Each number is 128 + 32 x the weight over its row's rms, rounded and kept within 0 to 255. Layers, rows and columns count from 0. Numbers have three digits each. The size before them is the row's rms in percent of the matrix's.

# layer 10 attention key, 64x128, rms 0.0627, rows 43-63, columns 0-127
093:119170111094176150133138117139188136146051144098160125147149099163151105160126148111126143169111115142142131107099157223130211094085085130148076180170107156145092184178134103171086082103159112099149140175122105158129090027098123161115088071098167166125155104099139126104145146135190150139118135104132159147193090088138103157132112128121141118149155103170116151122134161144177128146089
080:083138155111099092115156122160151087110152115112086156090116125061111105079176067128095117108130127131116102156065127109193141133135116079113149097117159166122131131082172137107126120183108152148161111104115137153106109107181084130064170162135178120083090115189147127132116155158115154106184145119090153153122147022119214150104148153110158099163128071117112067197133168127136119109147
110:115098111118148099058145158156134091082088173120126113168135172131057107141090067106114144112124141165133148170169162165104177168111147133114153098151080141132101115136066105117109091067134146059123166091091152166100149144108154137111153154133114131128102110175135105121134098178104119161102137162125140049119169078198173101142146132121054072118102140116152104141100176188133102087189
141:207146123118120113135129119111138091112162102145085099121102180096106080066092195144197079182100134135060095159095126146116099162155094152137119122097172182124188095109118107150135184097118167109112145104150130149114100179126137131136161138109130141110171100107137079147116123135090141076103174149150132092121133095188176140145144111158140094110110041155181044145094185115126105141123
094:118128098180046156186160134136106100112144134157153090125095123143132057066147139122164173128100180119140136145109129130153111157119149130093132194077089095122177143081175114173111095112124088194120185157111163111126152133096074143152118105112176115143096148129136063173106147130054095101138162166120058145163151124176153072140161101100137130169146143102161110151099157108056155113139
120:162128098171121131175181142110096064132148109136078096167107169102119114141076132134174104201095125169103117145121137141156084170159160190078112157068097176077120091088134142107123137137128149107113150135148052131059188202113150188101131175101141140122144137077113126108129139118138119132150115152097093149137100148200172197134133122148102138120126087131144068163090178113126101104156
176:167154146106074113147160106144157133150191135138098110086114138124070087075111151148156118151116147141074122174133106116078112157164118106108157135093130157127153100091151094136162117089125132081141162106133132172067127165104081177120159178093103139099169084123157082155177124101055142104113109177139082146121089144157168171143144099147160131091112041170167054204126173102148110140122
126:173130166140125143111111089142131151150158123144089087104088153095110151107091155177193105214096123115123116147113141103121129170119126134108159125113076180125165083050132112128176150115097136133127180114068130167154101155106077162108164136087156139107157128097186132130154150104103126081098137154142083128146132135146197136140129095142164141150101054127208063182071192088099127154124
094:141137141115218121135074147152177124122120104180139069137111142123131099175171163143132060084125133151099137138113144125124087066138114111154088169119103101145103247149115097083069128148127129156131143147077072129139146139132074075172152114190147163137080167187097112156154110178094114136102120176078121122125102122108099067120155154129163132129164139139122106100146162131077119080113
105:102100132134104140157139091157137135126073083146173179115098131144144164128135187122123120124147122157115123139110111125170114137093089160164136107153171177204144078220088082146135139108125100192157113141181151108099177097178143123170125089161110167143135147165093156111128135111118167106205098155112091062158135116111091132047136139120080133109182192117148136139178130132121084059119
118:149136118134143143107103125144110137122083218104164133108183113154114145176125118112097121074180133146164123092125113123113138089108134136168059127135134091168145209172081151114120091148167138146127093144086133081112088116117136063153094124139171150176138126163044142086126107122133203076138122136102191077119099140161118127080087103080149131169128185108073155084157077154111126104160
110:143125097121183133162099131129045156093107142110109123132172084165160146137153070113080151155083091131152186163086136143110128106138141182116166139184104089117101190200093198083147119126149095136172076151047126126157111093088130150154144118143147118146066106120113111096100131162146206172187169140142101116113102115110073106072120166104148135127158163116100144093129092141109110115110
105:137111151152150111085190081113060164160089144063126114182139102178122147165106134168110149067089115120085090096107131147188099090086163106138154181179157117091094165158137135093160212108118094110153126137076120082195112096177135093153126109182108132231112125130104146168155096156140149154131145142105152140130126135139108108082115162134124129135132161125105159105119058175120130118151
104:129110152132052118143169136175208127126142074135115089093047111143108100056087134132128095110128156120090142147098161117110149186151078125065174105064110156071127055130110153147129152070127197072121155127140121110124164156108101123111163141122109179075201082120150108218148105117123122117144137141124096154172133159125181111133124168135170134101112114152119137164139138123128121144120
108:108130121082158143098122161182112108101138159113168124125114072169137145166154134154087153054112119124169159093110107113121122089088159142115121158171116131116108203131124166119101101165093150207158117195121098133145118066124107102114113078186146116128117130141150156085111120179178130068141134159137094076110151127130122116094141116107090093186159153113059167106164137195203144098061
106:155139114129187169134108080115081139080168104113144130167084125151104140160157098129099152173102173140150068172142075101126128152108130126147125055127085179096126154156068095081105178147077183149121126160134150125182138129141088143151081151122159142101143138123097129160160135140066060092136128093081113169136084155126118121130083139117162124151111148167155205062125049109094164165141
100:149100142108106161138116088073134129097131086156120087141166144116082107082102123183189141130110129117126104165111154137131093091155162089114152148048138148103098037108112140166172128146090140158168175092113092202100163165121084201150154076135108150158166105135140123103156112114097140146157137138130126094150137143126158120187107108156176067132131075174107067206094176146140116149108
090:139144136126079165220132151171160085108172108147102135120116151107138095093092149146139105140137173170149144181087131137121141187100135126167121157102136187074073117096174125135155195075096116098128138108112136124084155158153080185136162137108114143109142123153150104143158173069097151135111084168134127142118139074179191123138148091202187100055115090172172115175135148103123133116144
096:128121120104110160155126133094123147200139125111138115132131053116154143096101112093155099093128116183125150166135146144138164104081146171171169148116095105129131125175085182128082108135143169165157122151135166157123127094128112140132104086139105100132139050136100095100119046141182138186125125164119193095122107163155070165125082135079133130100068146112160218097178165158044147114113
097:113108097117197158154170102118139104116136198065137193154090139162220116095120165046116153137122128118149159106119100136137129142094062120218128146148060153122168159182095116140144108129115142118125130109117093131130144172134168118157090129172103108118133113167145142121227135120123054187167150138133116120129144123149104094132068165128069154180121121138134143130151145134157125176131
096:116122146136076147085133099086136097194176132149128129134091173112076108107126151176157135151145133163086121110177053151145076136128091119081133121067151142125028129103097083106129152115188210116127134169100131057109117145168122118121118143128191125097117123114151085150139129119130125158179130168123081124144084175131176138158097131188135118056137080143150085149153163075118142137128
# layer 10 attention query, 128x128, rms 0.0664, rows 44-63,108-127, columns 0-127
110:166125151159053149141147141146099173155115119155122074083142179113104157114087131103155083164135146109093139144141147101131147147186055088108092144150130130085124086106110136178090159096117095144130149086108136176150176180123081129065135174103115101097165098160119112164137131072038166161138095194072141126095102187143154110157094127179147125070110081133132085137129123092161115135144
119:106190126148095165122147069161142127190065147101126111102069123122156108129156123112094123171134179082124045125094095125180151122169064100107145088075189121121122093124155141135120078110147122149122157097185165106114115099148083161108166160134180143143124103155092141124231047152126086168126127178128091134139146153101103098149110098119106174138135118140126110147181100097114142166104
073:115088180115112118109121121131153176170113136119091083084140148097110172163114106155162142071100133156125084152125081059155165140131085173123170176142161151161123177165067145069116059106116172158128142099141132176219163090108160159144118161117117117148178170162139099144126112107112107063124172102122162110147101203150121086125116143123063149141132091164150154154154077165101108133108
086:111169110148139085109135153070128135128114113137168116148080118162145129106139138115141061059142138138068096117144112108159055097165143201135085219119173165071071154115114132107167044088130105121101151124132152128063147129059199128098092114163124166111084156150138123074161150107188133142146147162126162145153158111141153171136145124159112123123139109136127105158135096116089127099190
081:158119075174158096108125119108159122093180110176078128181133138102136129139133105121122167100150133102107152070139130090081141108152161187174111051151120092156084149153077103150137122139143103127167051110119114128151079095185083090157101109118179101129137105167160137154092094114141135125136148203153182075178092144118164151150150161184148169105149137118090115123215138106123077094140
091:130162189170111134149190183128103094116129122116131163178189112188131165138109134159133135108179146131159185106163142099175166162132152053125055120103107137163094138137157141140166138185116087166104121143155112167154094106119109052148181114118180093177062114121140133126110102161157105160153102121156189093162137131088164112105149127116083167129104130068176158106114106107085088120161
110:134100122195171118122102198097095115151096158133167156124148108135127091109131105152145107078141133131112095172145100112168079096125139099159127128078154104151085176161167121076127074134116101124140098160226136105127145130150164088255112080166163108157113152129105144108091141079126194144088128097175154134064159118093143108162112192117107162168147141137126129087129118106147116111154
104:114111140108050141120122190085144156097123170177113160094131097175072153113077142151180110091116138076115127098117136178165082102119132150108174123169187113171100138115123132121133133089132140134087181162115104092134087100129105114171102109105150065136180153149143131115156137084169150121100142097135178148152196136130195124126143163089059096155158121136172217096138090089123106153081
106:109195128119112079161117137111125098136162169146093125188123149109187164175148121125126156154150104094135112113128124142127125142209135078102139119127064154120064093097078137119119198095094157152099117182102114138144094095160096172109070151138116140137153140125148122154147117175142092201151154085073094166069171148165182113091143107163172118098139136145168171174098153130146181146066
109:161186163110106143199144174172161166203099146105063098109082098119166133118099117160121144156106129118119125145078134125120087137156106073125097159088109174154164085084144145097188159152040157071159094131186163070177141087125072138107154140126110154095134125143165114130104120141089084181123131080135164130117147178089096127117120129117107125074120124143151193162119158149108098113117
101:143076135115121129068111187149125116141133090026148153172142150131088128106143190136137117080171149097151116122174132101100116108099154058131137154071138109089090125071038071087156079131160129160146169140203109162138131108131076126122141105117152131105132116135107143098114138144136133110136125169196154093079142094116181157146143083143155162127115155112099122157194123072110076137104
097:141083158107093080178127124179161105084147169148093147051195151117110158130123117168162146142158128104151160144107117106078106102120123054135131094140098154103156116104082163113172125134114156096085108113190099162134163117079042124191143100130157076095183125117139101061139125113110111117107071115119121130111061122122126137177159104079090198155146140107128172141125158119191141139138
126:136148116162129141117152151082122100091142105184172137175218111143164135126219104133126109119171118089141153142128162159197048083128158141134120139175078059080115166087165120135088162133142140169121127130153108180110095104112161119115119100112116106093131164116119152086195126145102059132187106140094139059131149109148085145123106117112073101157101154097120074095129122174126161111100
103:143168159177126126166158079114103158091192097176080160147049180124141128155119139156202096109166128109081122162145161205139167142160138093090138059160149177089125166102148114104132182063129136116132140153165070094053162153062115124119132139096113134130163086142064109100120137083102143132130143105121148172119118102186120122114153128155162148122140121121120113120130102072106128085164
118:141091119110138151122123139120133098083168102080078130183127107129147130109093156154140078133114063184136086117131151097100103128148166083220135198160106099151078142070090196156098143149153120083102095108067139118140129200157162133159111097154085105156154155168156144102102122100153145127158121198098097076119123139105152143189119181151065108140170138131129164086117147096105142105156
104:151154109158124075150195109159067096104092151135139195188141042132142165140137120112132137074146198068128133100145151067188116105146149115133122115122098129080130190179184116127139125117155109112067134097146066142153106106138136094141118162131159150108135185135173097176100125120132159131133135105154140125119075100103159074133165148123113135140099180155188096055149086131107087123093
106:125065081146137071147161086053157109085140154167172097094131091151128107132122171081121141135119135110129147140154088091181131097145146100095145172164188094134163122142115142116046053161139085099152145102137086144176087112140160129129119114111166112147106203161114122091179085193146117122149132140126129117130136150147124179101172156118149204166175124155099159123064120110109118171079
107:110141213125140144072150123102102110105130120081151135107104164183133178135195075130102144121110139021103102128162048145168119110131123081121090145104129125121148114091167099082131160126093167171163150119117149115155125143164126103177134142147106127056123134118162142137103196157124132157091164083137067124142108107129168167084078087136144145118079081085104090137132130203156163125123
099:060137166135058086108139030127134093054095086159038126132135098150111116132150148138136115153135075170134108090090100182127112146139162155122134129083161100149092102112119129140079141126171111149155165100103172160162144157223179106142109153104133140135104142110135125124107160092093133134171132168107137139179158137121089135098127078132094132097115141199098080122085119161173150102171
094:115130068137134118203138122106116099095127105110086146093199180103152135135136101111113123127119119135125083110187143104168084094110118130136180126138085125085148175155102149154131130121095100166109142145158106139111144124133199073125200087133081136125166162147116156167176157123165149147115090123188175134123215179156093154073056079174186110184113138106143149118100162084113109118131
106:150072154108118203119141144207172122139121109119078133073115159131104175117156092114167130133099151120111105093173124145086152133194128074103132162124127135079158120049093119132142150143112161118125139104076142168139157114132189142136120129115093123101151072148144097132121126106081121149133110097162162196179154182123227137103144150160136166068109169143124088122062119136112089059121
104:182155158150100132149137148083081153125123106158142117112164146173196153098182112225112120079169171090147132097062122078123167071082146130057148125163093116093130127059106101133100134129131139160129144123123105158167135102140112089076129107113136122096161076134134181094108087146132164182161127140173066120166102154202149161087141113171117148159063140117108103127110163124126141142106
082:137135070134168149130092107136094107127135061190143090107079143138135098116067120171106165125152162080142100112144117060168181110133147152146165151113065115186107128040116114186143147146137115106068160128125119164136100118101105152112127149071102141122143169132130112130143166096059112114156119147106080168128101211109108148128168148162157149038132093140124134175085118135102107170170
092:162160120100132149132129125162082109040175116205145112129186124138098100063090161182126052110128139113101115175121103112136107149114118101110168099142117150163148123141081143122095092182132165131134140140129123115059122160068092156102155152117109096094149146105133079133167125096118104081190091130126141155107162083165105131164214128136102083126104075164143115166108099082135203133156
102:126125128099157167128139081094128150074111124076119138059152103134102117199081131152137121127111130127113106151139058119151080118131207064131094054116169134166199149148146105172193161133083113158123128152141071139152148127137093113093140115144134118090131078109109120155106137086144150134125027165072182125142121152175119162160177146199105136122150130154117113084138081106109165122126
084:142116159202094139132128123131150132092083143127108147151110112138117076125160172111116089118118190124110106080109095123077064170164105081098093109111094147107172094165171177073152130161134183169173146103093112134147036096134179120111175133092147144157101098076120143161131100124126151140117156082064145061160145088085115107126165129128130108190121190169101158135133150127085115127183
094:061142084207124145174118184140078077141126130146159114100107111136099112122087110056131120135131172151162084099134100154073193105060171132119108094155048091159104114184121177133119116165182165138094100165133145079121130147153143146129154107138174107076118150136080139155151175104091185137164111143123145135168118132161104127150132166118138051112143107109113191109162097126130104108090
097:092120134123151093165143156083125122096144112132119085099082154126121168128147196165103068090099155156094070105113145103194134111114210160088071120116120104111119153188136070080169113130121109134140165116086166179080140064142129142117123090084090098174113125077163096181161113106091122099167093133139135133151148133142071165172159126152157113091109136094132160145141078154102051128163
103:129137076107122067176090176120104160193088163077134116152134106158125186081182193123123169080109105156164112152142104102095099118157144126137095169197181120160155097186139065119098147086108084170104119096188156098103094116068145148155144163134101149171119151092178125144121139095117109126109120086178109136112123125130126193155125130127101145165138093108092122054095167094152107158124
095:160138194154120135117154135192078126143110134118098121121109118126142115089142151111105153150113096095123135075142150103138124127120090138047059169166091132149119085144156043104190113067136067120204108131133074130152141112185077151189111096141091190107164149142124131108118103144138145141090098199132171106154131116122141118154153067167141144147136184091102126138080156187146132086145
093:172072114118137054064098075170114123096164132160113169138141169172161146144125120198120160100123114157124130081076123113077117132149154134146138167130142153151109077161094157165202120146117123118070145123159207148102132138121140088107119123099115144088124165054083125104094184155129102095162151168091032129138124114115109144161121109133163089074105113176109135166088128129140135075145
102:173101082073152130098069100090181144170133158158163118164149164182178175157160125149148119121113159157148155171174155111155145108130118105125146051092173149126103162143099101150120089113051119087114078129193130143091127154151112138134111093135105111096081117109176145180127161108132175150147093130133195113111157071155161121081085064140099116102118120119093094132179165090173117085113
114:157131103155133133177110179116136111075097142092199131167139104158121221118131081188139123117104143087149180132120158113112078108102116199180165088111148091125122127105073135130107129183209112134109119128116134123164163135092130126179127107162180071144140122112120151086100137127149199093118152070158123169158118130156065137183126078141145069143109128109069123176128148154103161109125
091:108184128135102161165114119124158105185088083073098154130111140144071164117131090107144153102119142139139152110125182210152143118144106150041136082102105184089152084136129087151129117149124188093082142148126127109132164089172103153138134159103159135171107130154129118144122150125078134170116089202208195139157138099136130119159145125156167135156180085163084124071131094134137152052145
100:163146152134147127069155119120153098122123128128154072159109168109140068183153148138123149125078075113099147108115181121188156141145117061130125081175150063124086142108074134109096129127103126093142120082113084091042075102169107120116091127174142137085205136104109138216188133109113155144108110112095156072153132101122145104143169081110083120107099092095117130138151165173169137114096
100:101144140138151192128123151067142047182180168141147080081047142088165174123108102081146138118121169120113123168150107077132133131114132172101120107150128175120131138206125152149122119135123105125082101156101148084125113141120117117091117125111146125190067172121137107137110102161141112185206078160085106148164145136126102116056120123168177134121205118096150137133105113094139188117173
098:118131172086153148131070100072118102145094116115191150120085159170102131102137099195086112097097093066139088136105126128116126140198093163182140189176169111138108137177123172130173110175072149176158125111055133143156138175125168092177102170142118112083091123108167145125094151147118089098086165101119139073165099118122132154124172139140134131173137120147120166119108089157115202134171
094:169138119113075144144129100114121146145140144063161119126108208162113149112165185142055146136124105156071107077076127081052128085197119147099146113137087116142126079140067137161166167144064095098183112163143097121151114097128087106135150122178142073102121177104098122115126122122154187079148111133126077133141102123113095129140128143141086211136102078173164131141105100160168116108131
107:109204176116146093094191161092098122155073130138117135146098130142157105103190178165173152065109116178173114130101138112071106159096155091171117068115166150144147100126090155068163073147098129123121156086104149146149140094144102149108144125085126110139119104123122133143127211119114113157162112078168102146106141235186089158106144106155108135153137110084114167123159124151110074114145
096:104126163152115100141146117147102122082097130110141114100144149110120146107187160085143089127095129183126129067175115110141112104112180156137143036076134105125138185138038149112142134142083071151155178140106113205096073134097196151151139118126129107115106158101086107148154121090120161159159117121090171122124217165138149134180169103149106153166137115105135114095109172197136134181103
# layer 10 attention value, 64x128, rms 0.0722, rows 0-15, columns 0-127
097:169150179104132081122067164161131120061131167124186115107176125122141142144105152106133170168153105113126115113086134112146095115126093109127126131173181130089073140166134105116141148066139104100122134059114100161126179184113106168089112143129071161130077125145133143135039171154156112100169110085157160167120197112136088134174121127183097136127109115123134102116154111061112033111167
093:114163140181110131150065129148093145094154152137130155110170142075166142083139154145089145113123141079110109137179170113178149106063085101143141110064177126108119160173149124152116120172087083141181168129136108092084050160131175141118150119086136071136179127085129132053126143109153198165088186103090149173157125138094117130124144116153115104108141098137151187161153171131132077176129
095:046116127118144121121162131097141149116171100084107117157087081150123127129137113169122104168085117141081148149157068151060069097090149118118210110122034108112166097125136182065142153122095146084140117154134119171108131133101128161158102136107116148152114166115120178136134076195100113093162091127163113128114097120147097134121007134161138129095145129094170128168111102123126117136073
100:163136125132081128146145123139187131129168153134124110120179081127118052138115102164122170115122145146072140124125139181067148127160174131142024107129155162112099154127136168143061124124101116172094126145154126162165150084151161141123125109138103233124119102163117155102121116110128178066143101145179108137072195144141150116134203104116117179108101101109131136102101152076127176139059
119:141142123117118136144139088148101123125153143139063134122130065120190116131050124147105155065141116157169076118123198141075149160066146088123116130101081160128130155145118103083176092142122157167192133148159203103088083064151116110150096185167134134136098099128135122113145138105122166118101110073093172165111152151159185164149181083146154112111088124130126095094132145138173173183081
113:141107136157132094108163116102077128139106126185123167096091095104128147130111179149102142125191135090085050141186125130161107130186053186156107070134113111126096165074099141104100116165124124086238159155142101148167124108154157141062110125139108134114145107157112132105156099169116169179166188083148058117148106117136160124104118140086134156105162121146186121171090149141109120115148
117:133154134112184077172095163138144117138165104155148130102086109117156094130109119151081105153094159161121116159129110101133151125172163094098133140117144156100204119128093122168090124194145157133120065113161061088125045109181123117190130163136107091151155181131147137099130152155116107053189065109086147139132101188076129187176133120080077086156159142116114106145104129095154130164138
099:152102126162106179069132162160155134159081154126089134129113085130170126126103128112112156122157123186145108079122124147142144180171116123136119054138174145130119171152013147166161171161107106083163097120105048149160093129144110148152110153146076133113111121161118113147079133123116107121100129128125130117079076142178130107142155130107093121116091126096205145093138247115165092121150
111:117116164087145135114103121118133123124116087092094102177156126154138173136156124156131137091137154172127110127182181136127120071100145170099145070081190120098136101151092227143125113146098140111059126066148134149061094181066052109115144124135098093052134147126165154135138124171162149069110165112157190151152143136131147128117129106144121088102066096116147156122106143192166105144148
097:137079094084175150129093098109127082168129154127113158134091168122177223114167109112078137115150103096168134102116115166108174147127086144128094084098144150125109163139088147126122150101090149140112125143132103140061146065090133054076084131070126184114124109119043131205123126138083122131105140111153164135121076112102147138136134138179127179069172106141141105180078117119110087118095
101:134147092109142042126103136115140128122147126128114100086130134172196203101109148105180066159143138121097125108167128132083161164071091067145132200131112124136117090139105184107089110152168124191072121160129120134117097111134140162077170091174133140076097129106103137183107082117158137123156213092144159140108150127136168153120173096165113173134177161105156142120157103184100120083140
086:167166176162136125135075144040122055136145162148149121098095134122166204082160148147153140118114171153139104143126168122104037131155166134111110138134108136154165141125097124143135136155153105104081146152164152098100088150115112127119168100174209042093128164107084113158114105098161091130120159099155140130105153099108130098085141089093171085126198186120121099130114150123058142094139
108:129085127103131137141122121187103158080052125169133139153140140149111141102040093089128076114157069088123126129126160117133056120118123130131166165124108096122139146088113082147105051164175132094211077135153087128113144074162146166133129130117120171180166072167137144090098138147125121132124221127107091140129114147142099137154087132122115139153126143065194162137113161089190103119124
098:113122159115162161098090087129113144125148131107128193116141131112126106121133104127125059091128019102117100162129097159141116168129099150164129083143144125164156147158061090112169144153129071095105133073159115121076154079166057128104135112169119122125113085132202119168129132138171190106099092176126121164124151120138105070179129111110079161126186098063096142138144135129052102133092
098:121119102177146146089080136121094088172107177185124162091123124126162047095136193119087174116146160125164105135161133108196155133195105125116158145167119127170133102158124120132141167093170110137181169146157135079091109170130100117147139121163169085110083146113182083142120100131113159132100117136114130131151157099137161063159171139131126099101095133157113129050171119098100194102220
108:081153133134091131128081097154123145182166116130108139120167094114169097111177155118168102105068187082139168193129215154136153105164090108156148101103136078091154095167151197109098070122138107114116133154074109129104153149108116125123119078173132103091107146113138098101141201120136107164053092162109132129113085168125133122133059148162118165201167109174135107159134123168111090135150
# layer 10 attention output (transposed), 128x128, rms 0.0629, rows 0-15,64-79, columns 0-127
105:189172148039143097172114096127120168173133125114142142122114090124128142102122152088103100148115118104054080052089127149148144119177117126107137158074111077129142121162144186163129092146163120135123103071155145133148145186135210172090183151182135146133113176092106087149100160083070101131166157120112112144131151091168147113151103119107131125098138153119131131054155050114136166161131
111:081078132187144182093096150117176123119129114109114163134163200144103060088163122117136143126113104088097138124167173204101147116024046116181150116113098119093137121129165159138130079124156176154089109115182138114102136104124143198184140136178138086087112080132124157129116102166168155134123119117154088101103147095126124189105127106164118146105087129099126092152137130158165089140101
110:114201124159173121160111099117016159137120143143150107108123164132130188137138139103155113097061121133168137133152092090097170092191148170067092166119176139144158128142099089079082129126091131076160149146075133166159151138173110120095120160088106111142114140125104153146181129139142109126146101174141144144156123104112177123092122156165142031083145094119109190139099111068124118155095
114:143160125038109104154199135162117162097157127143109083108163102134099156139109162160111134161155151122086165078112129081116139133138126180112097139133128123144122133170080121141113164132170146055114189111106151129152127215134107128159106069083084117129124162120142109150143169128076152074160149138103118099206078111121066087175098111089130140117161207115149094121117100156076180149134
144:083112063065055123139137129125159140078118156145130138149162086148145178067130121155156176183093125158136052072122176153118120206075147133124170140145149128134149155185108134104108110096159166033082194181156140148183113138097097124121138095134115106103131092118172136173122089121138158081118108138135102100182107127082095114160131141093115141107150130100160101137159156121161130128094
136:107085083126113170174103117146085100111156086134134167102161153165120105149127130157162138182170094115104131160130123066110131152144035155136125134147118110104121128108106139151123146171124165108098111149194123120138078138105157138152073177141096024105182108105123141118137169191166087190160131116109134113201055123073104141139121124122128122157098114161112117181057156178113155111102
133:070150133168174126106095162145175152133157167125134120090136108093120126074090148171082149130054121109161084149168196121087089127118155084176133098142132120108163071126139109157099149104130126162099150114056113165108172139145094115125085085070213122105104116124140125120161067178160042132137135100174143104092146186094129164113152083148150150191115157112140116133164142115129094151119
117:115153116039107133132180146130155143125123122158159121146136110147145098101100135122127118110126159119151095131121149098121073187177126109114087149094113118128128139151124105142192117160130126111051181165219130092179185112065132152164149169097083139130112106122155072139152067102227089168149160101085178093178085158116091096138135097086110148143136122114115114108151179176112145148098
138:129175121136196160135126139142178191130067155152130120156110142088143159123152151197128126111055180160105113111195099149139146126094139108138119086032065160129133137141130124111130136088136108077113147145107127119136162112117115162148147147089047142105115112104068118143125090137173178119108129214107191132098186132161162146099116114116099102127070050122129173104112138111113123127091
109:132129116059111144112145216147098109144071095108172131152137087154148163135146115156142106083133143130088103087131139139117172171157051147109099140119162092159098073158111095123148118099107146131069112251157112121133138148106106076132141181162078124183144094146063077146125146104103147108156157174105109144191148107117135148163122147132127112152186104183116094152122111080087139107129
118:098163157155078095125102073082102150157067135132138122115175094135177149153097181197123123157142164113094140085134100178115162104140181093142086134095093157110132128170096201077118141171145102128090094153200113141082114112149136172120112189114091140132170078113086209163094135132092120087144121140099116143143156153157181118169156152175099105154134093157145119075149093087100145119146
092:124092164169141129092088132088159150152081139086130146094115181149126081123108113207116137177186127144115153105131148126070099164097114037179090084155106148115155090083117185137164177144119078157130108157190103111091073088135044153156137149130133125115164076135110180147080117148125117147097117090123127133075150162158142120126146150189158125154140151130122105152135188129152082083135
126:111107073042130121152111109098146083094170111175166140128159140141124099122094132064146081154146105118207094162112127069186107140193149199105154102084106149119148169122133155107089099166122155162081129072128157158105155127186137118114155170155107085069096156150134146136199141120143073113174110061128106117190118139085106176108112167117117156139117088108129143142112130104150158135150
116:155140106049162134099099132079097109158177116123200132069142087139122169130125071086152101104153119105114131135138131143158128166139131148128168148082121099147154135115103175086125122071154070126139126085203112166102112178115057161122145097137126091109164160110162178109161113099178157115102177111125123154206090167133047171200153135150131157118137104159072104112140101140126114142099
108:152047112129074128117131133109159154160139133071098144131142145115128089130125091096138133170180139128132124113120160173107114163107139051157135141131117082079115116101159176143210148077134097131140107121198139111127068127088129131136106095146161121104151060112186174126090109181193120203069115085068152125062119112167107132184143101118127171133121164126137125136134142196167116115119
123:107102189213118149104092145096125144134115149133075151144167181089139113043172153115132161107117156104204162172189163218131157079119128137142125085129128129131142200108131115104165091160100122089170151130118124071102145106093142173081124117131136099154148146139099110079132089159137188084119122144110142159098108141202146122091154088145124127123071097161107108096114089091108117117116
079:159184135036117142172119092119143154129131122121166129155124118096148102128149144113012109161114127173135068114112141095190108150133101119145173119091172144140113130150124113147151137120114141104146154068139127191190126200130141194094114143141151149142150180100083136121088100162094138100134129116164119180089157101152169084138076095134121089107069143141063116084115108065103144165129
065:082084153154090153096040134119117135124154159135094132147167211131139112027178099148078130121132108128089098092138204167076162080068092092129132126120126125163149094117158129185142092115140126098085121131164134136100186141102177156166169119111107091097202107089138117145160173141142138130157136122137105104148158108162097165089147127143109128109077087088179116164141152110151124137089
070:044211173167178146146187164159077106162135127111144158118127057144110158186103132181157121089102115108147068161161190074122150146153104142122123094082178118165110132133050092082122133127089149102190188124080116131115070144110144137096081132087152092126106137149097175088122096134108105134146106157132159156139115135109162124116098138147102122136145095150104208110126142125142125132144
069:113169142074112136132140157165136152070132094092101076092157166118144143195091172121074176128124104116082154117136130114149177176103116148107048148119148129129123147177068140143079096168111175106090191098107107140117157186154133133125123124079134150155086158156134141186145163163087142085160118148092137096119077162115140081129143072079096123135096187115117108093150082138131179114200
076:087112113056083132132104143051212154138101093144089112123147137169194144136102163154097157135087122100064058122122160130155178159083140101164137135127090098142134106192125157028146100101122115088110149170162164120186161148111150092128090134104156121076136140149125147164109101141177147136126145116100080124146108134085108121169172133157095157156108097139121132155188132099142193138126
080:057083096177177145137123121145095125124136106103129156164141149151129113152119120174167138168163116133097153143175139068133166163150033103138146074081120110134173112094080102133136112158109109059080103141150129115117077099090147146145127227154118067104176111117126096103077151164155125210154125141137089121128078160115149058193160126133131147113120124134095127157086140120142172125113
082:114150121072170127124098161199145129140148164157124157096099116130150118038123145123118120135101129135146133157138161113093123118126180100157171100131166134080154055146151117183063097126147091146139144147034087206129171116150073085084124109126196113129089100130124136097149057150145078104123108134162135100153153166117144162075180083123150134193129122113136138067105117161147120140125
078:147144123060139113120112134146145157096138127091136117100157100081117068202076157138071084141096111111065133116138164089110121156182102059127139129049153185150120116137108099162144145158110131118053190119153130118160140133138132195173130176150079133171157118096151136157147073112193116129102146144142163187149118141122124073164133101124100138082151165154084085121095171115137086154166
081:076118149118194169129099138122163083111139144128096097120144116074111157161149175194070113129135104107115117135117101141153122109119155134103145135125084154139174092157176167137162097090122153118090131085093073094100174131097135168080154143116116111100128121144067203126137157100195165104210183166122207160127212098148150140101128113130120138128086055100086149100111133093135109115142
080:107114117072160170115172183135100127160082071101215134148173066119134115208118098160148096091117100094103078137122157138149129122148058133127118122115172122140090065136102113128149166061095144137131160189151123067095117165090124084116087168173117138163122125150110112194119109140105115090154102123136083187150131115127143148148085167167092115146187127203121112158121124121101141148146
089:120152085177115102139117077121111195178071109135167144118133140131104184146102165126205158162140159109104162098145036206150142107088151049136101118077136122101134122151107176076108105173176109120077091151166145095109125108119185139193139165134128156092167103103073120169173116121130149108174122121117093092147126122150164126117145150181137083134098168125140114110106106073121159120126
071:139080153151123096108036127098125139187108187130110116118109205150158163026175113161154127157176181155133146084109109158073129130127168081120089125196066122116164171096141142135151145132161062151106054161152092137122136115140095075196169126107134130117160086093124086133082134123179135130091149104140139095092142145153141091114165159140140142120127144105151117132128134096148107134095
089:093142037109135118136161122162147168088127105146195156102164131075064128209113116133157099161131098142128119146172125086165099134148137137139182073014134154129112104106144142143087135156099147154060106092093178152109129116144109187152137154114151088088140131153166178071187122172108073128132183110163097128141116163138141135134116135079130139106127103134140147133084162093136162144102
083:119079149067194119153059154067086121137142105143183166084119138106098148099205130074133093095098147141136177144105115143139101145105130143129149130156155104120161110107157143134163147114152113091127106086130067149093126138142089148180120098150128099082197143096118185166162087125149099087052186118142153197197142115153145136182133117136173141131140116173103121127073128089127083134098
070:197067107100111104147087122098098103151149138115073134130076178141158128007135086079125138151165164125115163071113136167064163113102146105098155180193079084132157126156188166145183125088147082111130099141186151125160121132114152124167156105144123160126119121123144097153092097135170147169094116102121146114106141090146114107164145153175188117117109147092119085110136149149159094095096
079:078075168144110130095084142113143099148159112087117136155115171167150111000174138087151166096125167139180168152140132210089158160136033095145111140157106174108142148129131128126192109162122111110148067138126122090090138108119162126123169082182171144154132140157119102161112163098118150123132099195113147109165142165150149149080112116130111100133132102126117100141126149107113127079067